config.yaml
num_hidden_layers: 8
hidden_size: 320
num_attention_heads: 5
num_key_value_heads: 5
head_dim: 64
intermediate_size: 832
vocab_size: 2048
hidden_act: "geglu"
norm: "rmsnorm"
norm_place: "pre"
norm_eps: 1e-05
positions: "rope"
rope_theta: 10000.0
rope_fraction: 1.0
qk_norm: false
attn_scale: 0.125
bias: "none"
tie_word_embeddings: true
parallel_block: false
init: "uniform"
init_std_qkv: 0.0384
init_std_o: 0.0
init_std_up: 0.0384
init_std_down: 0.0
optimizer: "soap_variant"
learning_rate: 0.00384
lr_mult_qkv: 0.4
beta1: 0.95
beta2: 0.95
lr_head: 0.0107
warmup_steps: 200
schedule: "wsd"
decay_fraction: 0.806
decay_shape: "linear"
final_lr_fraction: 0.05
batch_tokens: 131072
max_seq_len: 256
doc_mask: true
train_tokens: 654300000
max_steps: 4992
dataset: "wikipedia_en"
Each number is 50 + 10 x the weight over its row's rms, rounded and kept within 0 to 99. Layers, rows and columns count from 0. The size before them is the row's rms in percent of the matrix's.

# down: layer 4 MLP down (transposed), 832x320, rms 0.138, rows 717-723, columns 0-159
# gate: layer 4 MLP gate, 832x320, rms 0.143, rows 718-724, columns 0-159
# up: layer 4 MLP up, 832x320, rms 0.15, rows 718-723, columns 0-159
down717 098:54 57 43 63 50 43 61 37 52 60 44 61 39 49 55 44 64 45 41 58 38 39 43 72 47 45 59 48 52 57 40 55 51 60 34 42 35 43 50 53 60 71 45 41 35 59 42 31 44 42 37 63 39 63 41 34 44 54 49 43 46 57 71 49 55 38 37 53 38 45 58 44 35 43 47 52 40 52 39 62 63 39 50 57 39 37 43 72 55 43 43 63 53 56 49 28 50 63 65 53 41 43 55 56 57 69 56 73 49 62 57 43 57 48 52 49 43 35 54 60 30 55 48 59 57 46 45 63 55 56 60 59 29 54 55 34 50 52 54 70 56 67 40 56 64 45 56 58 43 40 40 49 48 77 67 52 47 33 52 53
gate718 098:36 50 53 79 50 38 65 61 65 54 45 56 35 55 52 64 31 37 53 63 53 63 70 57 46 52 23 51 63 56 66 56 33 55 37 61 49 54 51 54 47 33 53 45 68 39 73 35 41 69 26 46 49 57 51 47 58 42 48 50 45 36 60 41 41 51 49 60 48 52 58 47 55 46 49 29 67 63 59 64 41 56 59 57 42 51 53 64 40 28 52 45 31 45 65 46 38 42 40 32 53 62 51 53 47 44 37 42 62 48 67 52 46 47 50 65 45 35 51 44 59 49 37 49 51 41 45 54 49 73 51 39 36 55 42 36 55 47 54 30 54 52 72 48 63 41 55 34 53 54 53 51 50 69 52 56 44 43 43 49
up718 096:53 46 61 43 54 47 41 43 31 40 49 48 42 40 63 44 49 55 55 40 51 58 49 72 43 60 65 54 63 48 43 34 46 61 45 59 57 52 63 66 58 38 48 61 48 57 50 46 30 46 43 54 59 50 54 70 46 46 45 51 45 64 46 63 72 55 50 61 58 54 43 47 57 46 49 43 81 49 59 55 54 45 45 33 39 45 59 38 58 45 49 57 44 53 60 53 63 35 61 42 34 40 30 37 51 54 31 49 50 49 53 60 52 45 56 52 40 56 52 57 52 62 49 56 58 42 67 67 49 33 46 54 51 53 56 52 50 51 34 50 31 44 51 49 53 47 51 47 49 43 44 40 59 53 52 50 43 50 42 43
down718 095:28 76 44 64 62 36 58 57 77 62 54 42 40 50 28 47 43 46 41 64 32 55 68 51 37 59 37 36 55 44 33 48 58 68 45 37 42 39 40 42 58 51 59 47 52 50 60 43 49 81 53 56 28 54 44 48 42 48 54 40 53 33 68 40 45 68 42 57 54 42 45 46 54 49 44 35 41 62 71 39 58 47 63 49 45 54 42 50 36 43 49 36 57 34 62 47 47 47 44 42 64 39 59 53 50 55 65 57 65 58 50 55 49 45 45 57 53 47 56 43 44 51 52 52 48 45 42 44 48 52 49 62 41 55 54 56 63 52 56 37 48 45 41 60 52 39 45 62 33 54 62 36 52 52 56 50 32 34 48 52
gate719 104:41 53 65 58 24 36 37 49 56 34 54 50 62 52 46 41 50 54 31 49 42 36 42 54 30 69 38 30 43 50 49 37 52 63 45 41 66 61 61 42 37 72 33 44 47 35 56 50 45 44 52 47 32 42 26 51 40 52 55 47 49 42 39 40 57 42 50 33 64 46 59 56 37 57 53 48 47 48 60 50 47 46 40 59 59 43 35 34 53 46 50 46 53 31 62 67 41 58 48 50 49 37 46 67 73 52 44 44 50 49 59 60 41 47 36 39 46 44 56 56 48 54 51 54 42 70 43 36 48 39 56 49 43 38 42 56 64 59 48 46 42 44 57 44 66 45 44 49 45 73 29 54 42 51 56 43 55 52 35 28
up719 104:51 63 44 46 54 53 55 53 60 47 76 53 54 61 50 62 37 40 48 51 69 47 42 57 51 45 36 63 33 52 45 59 45 23 62 49 49 44 41 48 30 55 53 50 55 41 36 61 40 57 58 39 56 36 52 32 40 59 54 49 52 42 63 19 45 64 54 35 54 59 48 39 38 48 60 45 58 40 51 51 56 57 50 45 62 43 50 67 52 39 78 53 40 72 42 72 58 48 68 48 45 59 47 49 47 54 60 54 59 60 58 36 39 43 35 48 66 47 47 32 59 60 41 57 57 31 47 61 45 52 56 41 48 37 27 51 63 50 60 40 58 50 54 49 54 31 53 39 45 37 50 47 67 47 56 46 64 65 52 47
down719 103:40 44 52 51 48 30 48 60 40 53 35 53 56 28 44 72 27 62 57 57 53 43 63 42 61 50 52 42 50 48 53 53 48 70 47 50 51 43 43 50 44 54 56 41 56 45 44 58 50 53 39 39 45 41 45 39 39 49 46 45 46 48 59 40 44 44 56 47 58 50 74 38 60 31 63 49 42 53 36 47 41 40 51 45 29 52 56 49 57 26 38 50 47 48 36 48 54 26 41 50 66 46 63 63 50 50 37 45 56 54 45 60 34 45 48 59 56 38 50 52 48 47 31 69 47 41 48 39 55 62 40 44 46 44 50 38 66 53 54 57 71 38 57 44 42 64 65 37 65 56 71 78 53 57 49 55 22 57 49 59
gate720 094:42 66 38 59 53 49 54 58 69 44 46 45 57 38 51 46 39 59 49 31 46 54 56 61 50 51 55 48 46 48 49 51 46 51 46 45 49 42 25 55 65 53 69 45 38 68 57 48 37 59 33 65 57 41 50 26 31 40 45 43 54 53 46 52 47 53 51 67 77 37 47 55 53 59 43 60 57 65 54 58 46 46 34 43 40 35 52 54 45 50 58 43 44 47 65 45 65 48 54 58 54 46 50 47 55 35 60 47 48 65 48 47 43 66 26 53 49 52 59 55 53 45 57 83 66 49 41 73 56 56 46 33 33 60 43 41 40 44 51 33 48 55 55 43 48 55 49 58 40 46 42 52 36 44 50 40 39 66 40 37
up720 088:43 43 41 48 51 56 60 54 58 39 50 47 33 55 52 51 57 63 42 61 43 36 46 46 50 36 56 56 45 44 45 41 41 54 56 44 34 41 39 50 47 55 46 52 54 42 58 63 51 37 55 58 39 51 59 64 33 40 33 38 31 50 56 53 51 34 37 51 67 53 51 55 55 53 60 44 45 43 64 42 56 55 49 58 23 36 65 66 62 47 40 58 59 52 35 76 65 30 52 54 56 65 56 54 54 56 34 40 57 48 56 60 58 41 68 44 58 59 52 53 60 41 32 35 47 62 68 40 40 39 47 49 55 55 37 64 49 47 50 67 50 72 62 41 39 61 47 45 47 49 57 66 59 52 52 42 51 42 51 47
down720 089:57 42 45 60 47 32 46 41 33 37 51 38 41 38 46 30 22 46 47 48 44 47 54 66 68 48 41 37 56 67 53 43 55 67 54 48 59 62 55 43 46 37 49 52 53 65 59 71 47 74 46 53 37 45 54 45 63 47 42 47 59 42 53 64 41 61 46 66 66 55 88 52 59 39 41 53 38 62 67 38 59 50 46 64 64 63 66 53 51 39 53 37 62 44 55 46 59 68 59 48 56 53 25 64 63 53 65 42 40 73 49 23 48 56 53 56 62 35 54 36 63 45 57 61 61 59 40 47 62 55 34 43 48 50 51 52 46 58 45 36 61 57 58 46 61 43 58 52 75 64 56 44 47 28 55 53 45 43 45 45
gate721 103:57 50 59 33 54 67 47 56 53 32 54 58 73 39 44 41 33 57 53 63 51 56 68 51 45 41 32 52 56 59 52 62 49 54 35 56 65 53 48 37 74 44 61 63 46 39 52 46 48 48 44 62 55 41 63 63 43 44 38 60 49 46 51 50 41 29 69 52 40 45 35 35 45 60 60 58 46 39 51 44 63 36 33 39 60 47 49 57 42 49 32 49 42 43 52 45 63 52 61 53 52 61 42 56 39 54 47 40 45 48 51 50 47 58 58 57 51 50 70 32 41 53 52 59 43 70 42 39 64 53 49 43 50 55 38 31 44 41 46 55 49 33 62 42 58 51 52 42 58 15 64 55 40 50 56 49 54 48 48 60
up721 106:50 71 60 46 47 35 46 70 32 56 55 44 68 43 47 69 50 65 69 60 44 54 66 36 51 58 46 46 41 56 56 56 72 52 45 40 51 55 66 35 52 37 71 52 44 64 61 41 61 42 47 48 47 61 49 65 54 60 61 45 53 46 59 58 45 29 50 61 51 42 63 48 51 36 37 78 51 57 56 30 60 55 48 39 67 59 43 64 54 62 39 47 38 57 49 55 52 61 52 51 56 57 43 56 66 51 45 32 45 36 51 58 49 69 65 58 36 52 55 45 46 46 53 47 59 52 45 30 30 45 53 53 35 45 40 54 53 55 66 52 49 50 50 28 57 45 30 48 46 37 53 55 41 62 66 57 46 67 41 52
down721 105:45 52 63 34 34 44 49 53 56 55 53 55 61 50 54 51 40 66 55 40 36 56 75 40 27 51 35 47 39 44 44 31 48 40 54 55 49 43 46 51 53 62 56 44 51 49 38 58 46 41 51 66 50 46 37 67 54 53 56 47 41 63 58 49 58 16 49 48 57 42 43 63 65 62 54 42 41 57 41 57 56 52 44 41 48 50 56 45 53 53 45 24 49 58 55 62 51 39 38 65 47 46 38 52 38 57 46 41 51 63 52 51 62 53 69 63 55 44 55 65 57 34 50 51 57 55 55 42 64 47 48 55 72 57 44 63 44 61 69 31 46 54 41 72 56 66 46 63 51 38 42 53 58 51 52 45 41 26 69 52
gate722 097:53 45 44 47 46 41 53 42 52 52 51 50 52 48 40 44 38 31 40 69 32 39 55 50 55 52 38 61 49 45 50 41 31 65 37 40 55 38 46 48 57 64 52 58 57 63 42 46 57 58 57 60 58 58 40 48 75 52 39 59 72 72 39 50 48 64 42 66 65 68 65 51 41 56 54 41 41 40 49 53 54 54 47 59 56 59 46 54 52 52 66 68 50 33 48 57 51 35 50 52 54 50 50 33 63 67 49 55 53 51 49 41 73 59 57 48 43 38 59 57 56 51 56 83 49 56 45 47 28 42 29 66 37 55 49 49 37 37 45 40 39 44 48 71 50 41 52 34 48 43 40 37 45 50 56 33 47 47 43 57
up722 095:52 51 35 38 33 48 46 61 45 53 57 46 66 49 36 35 42 46 55 47 41 54 46 46 54 53 59 33 41 60 48 38 33 72 47 39 46 51 39 69 51 46 66 43 32 66 48 48 60 58 52 50 51 51 54 53 66 45 36 66 50 54 39 60 51 48 62 37 65 39 49 45 29 41 52 52 41 48 38 69 58 55 44 56 52 34 54 67 56 62 48 70 60 49 62 56 47 44 69 45 33 39 60 50 51 43 54 38 45 36 53 44 55 64 48 40 54 57 31 39 57 50 47 55 48 62 43 49 50 46 48 51 33 68 27 46 42 53 43 42 69 60 64 63 52 53 50 40 48 35 52 43 63 54 61 33 72 41 40 48
down722 097:40 58 65 56 47 57 50 54 56 48 47 42 28 63 42 43 67 63 71 55 56 58 57 65 46 53 51 50 45 46 49 63 59 59 65 54 54 54 33 47 57 52 56 31 55 57 56 42 48 40 51 57 47 61 49 37 66 45 69 36 44 57 48 50 43 55 60 43 43 46 31 62 50 45 45 42 49 61 50 26 57 43 51 48 57 53 62 58 34 43 61 51 45 51 49 56 64 61 53 50 60 65 57 56 50 44 44 48 59 60 56 41 71 54 54 33 74 32 32 49 47 45 41 59 59 37 54 57 51 53 31 58 39 63 60 43 63 46 55 64 52 47 52 45 51 53 47 44 46 32 36 49 37 64 53 34 34 64 47 50
gate723 100:50 63 53 54 43 51 48 50 76 42 49 43 44 69 42 58 54 38 71 54 47 63 45 43 60 56 50 63 47 56 29 44 40 50 45 48 40 49 52 48 50 32 52 70 24 58 51 51 37 39 64 53 56 59 64 42 50 47 49 40 47 51 60 56 53 57 36 39 49 50 64 52 57 29 45 36 50 51 34 56 48 69 59 57 61 35 59 42 56 46 56 44 43 58 45 49 55 38 27 56 54 45 60 49 56 62 38 39 56 49 54 56 45 50 35 20 47 52 47 31 50 57 50 50 45 46 44 49 38 33 60 27 54 62 44 42 61 38 34 43 46 45 29 56 54 40 51 61 33 44 35 67 69 57 70 49 59 52 43 49
up723 102:43 51 38 61 58 41 37 39 28 52 44 49 61 53 39 56 48 52 63 37 77 47 49 50 56 50 38 30 43 23 42 41 51 43 55 66 54 37 54 41 46 56 51 72 31 59 50 58 43 50 37 33 68 32 61 45 53 42 51 66 52 56 43 38 67 41 51 49 45 41 52 63 54 46 47 71 50 51 45 65 49 67 57 57 28 48 65 45 54 62 72 29 50 51 55 53 49 68 68 60 55 58 48 47 65 39 29 52 40 41 29 50 69 73 54 57 56 31 52 53 58 48 42 50 44 48 64 51 58 58 23 62 44 56 34 49 40 52 63 41 48 46 46 57 51 57 44 54 48 42 43 49 50 57 50 47 53 63 58 59
down723 102:72 49 57 51 20 55 53 43 56 51 53 42 43 66 40 50 57 60 68 37 37 38 41 42 63 26 57 45 42 40 58 56 44 55 49 50 31 47 53 52 36 58 57 53 48 65 36 50 52 53 52 47 52 52 47 67 46 39 54 33 58 59 53 52 49 54 64 66 49 58 40 75 47 67 32 47 48 55 47 41 51 42 54 55 41 47 50 58 63 48 50 57 56 33 44 32 49 48 39 49 49 65 77 64 57 34 46 55 58 41 49 50 47 65 56 52 36 51 55 51 46 61 61 35 60 59 45 42 37 37 63 53 47 57 49 52 37 35 52 45 52 49 67 50 48 57 55 56 51 51 29 43 52 32 58 44 65 54 53 49
gate724 100:70 72 58 40 56 57 59 69 56 25 64 48 45 36 45 69 57 65 43 50 52 65 39 64 61 37 61 63 38 53 64 70 54 40 31 31 56 63 55 32 57 41 51 29 40 58 54 36 55 56 47 43 59 21 50 29 48 58 49 37 32 57 60 33 43 56 58 48 50 34 40 62 58 42 68 54 47 56 49 47 55 38 40 62 63 54 62 38 54 54 36 48 36 43 61 48 45 42 52 32 60 46 55 49 59 48 56 60 52 61 54 29 49 53 55 45 36 48 52 33 45 36 41 60 35 54 39 70 43 35 59 41 57 44 42 52 43 49 58 63 58 58 44 57 40 41 48 63 47 52 53 53 47 48 50 63 58 52 54 47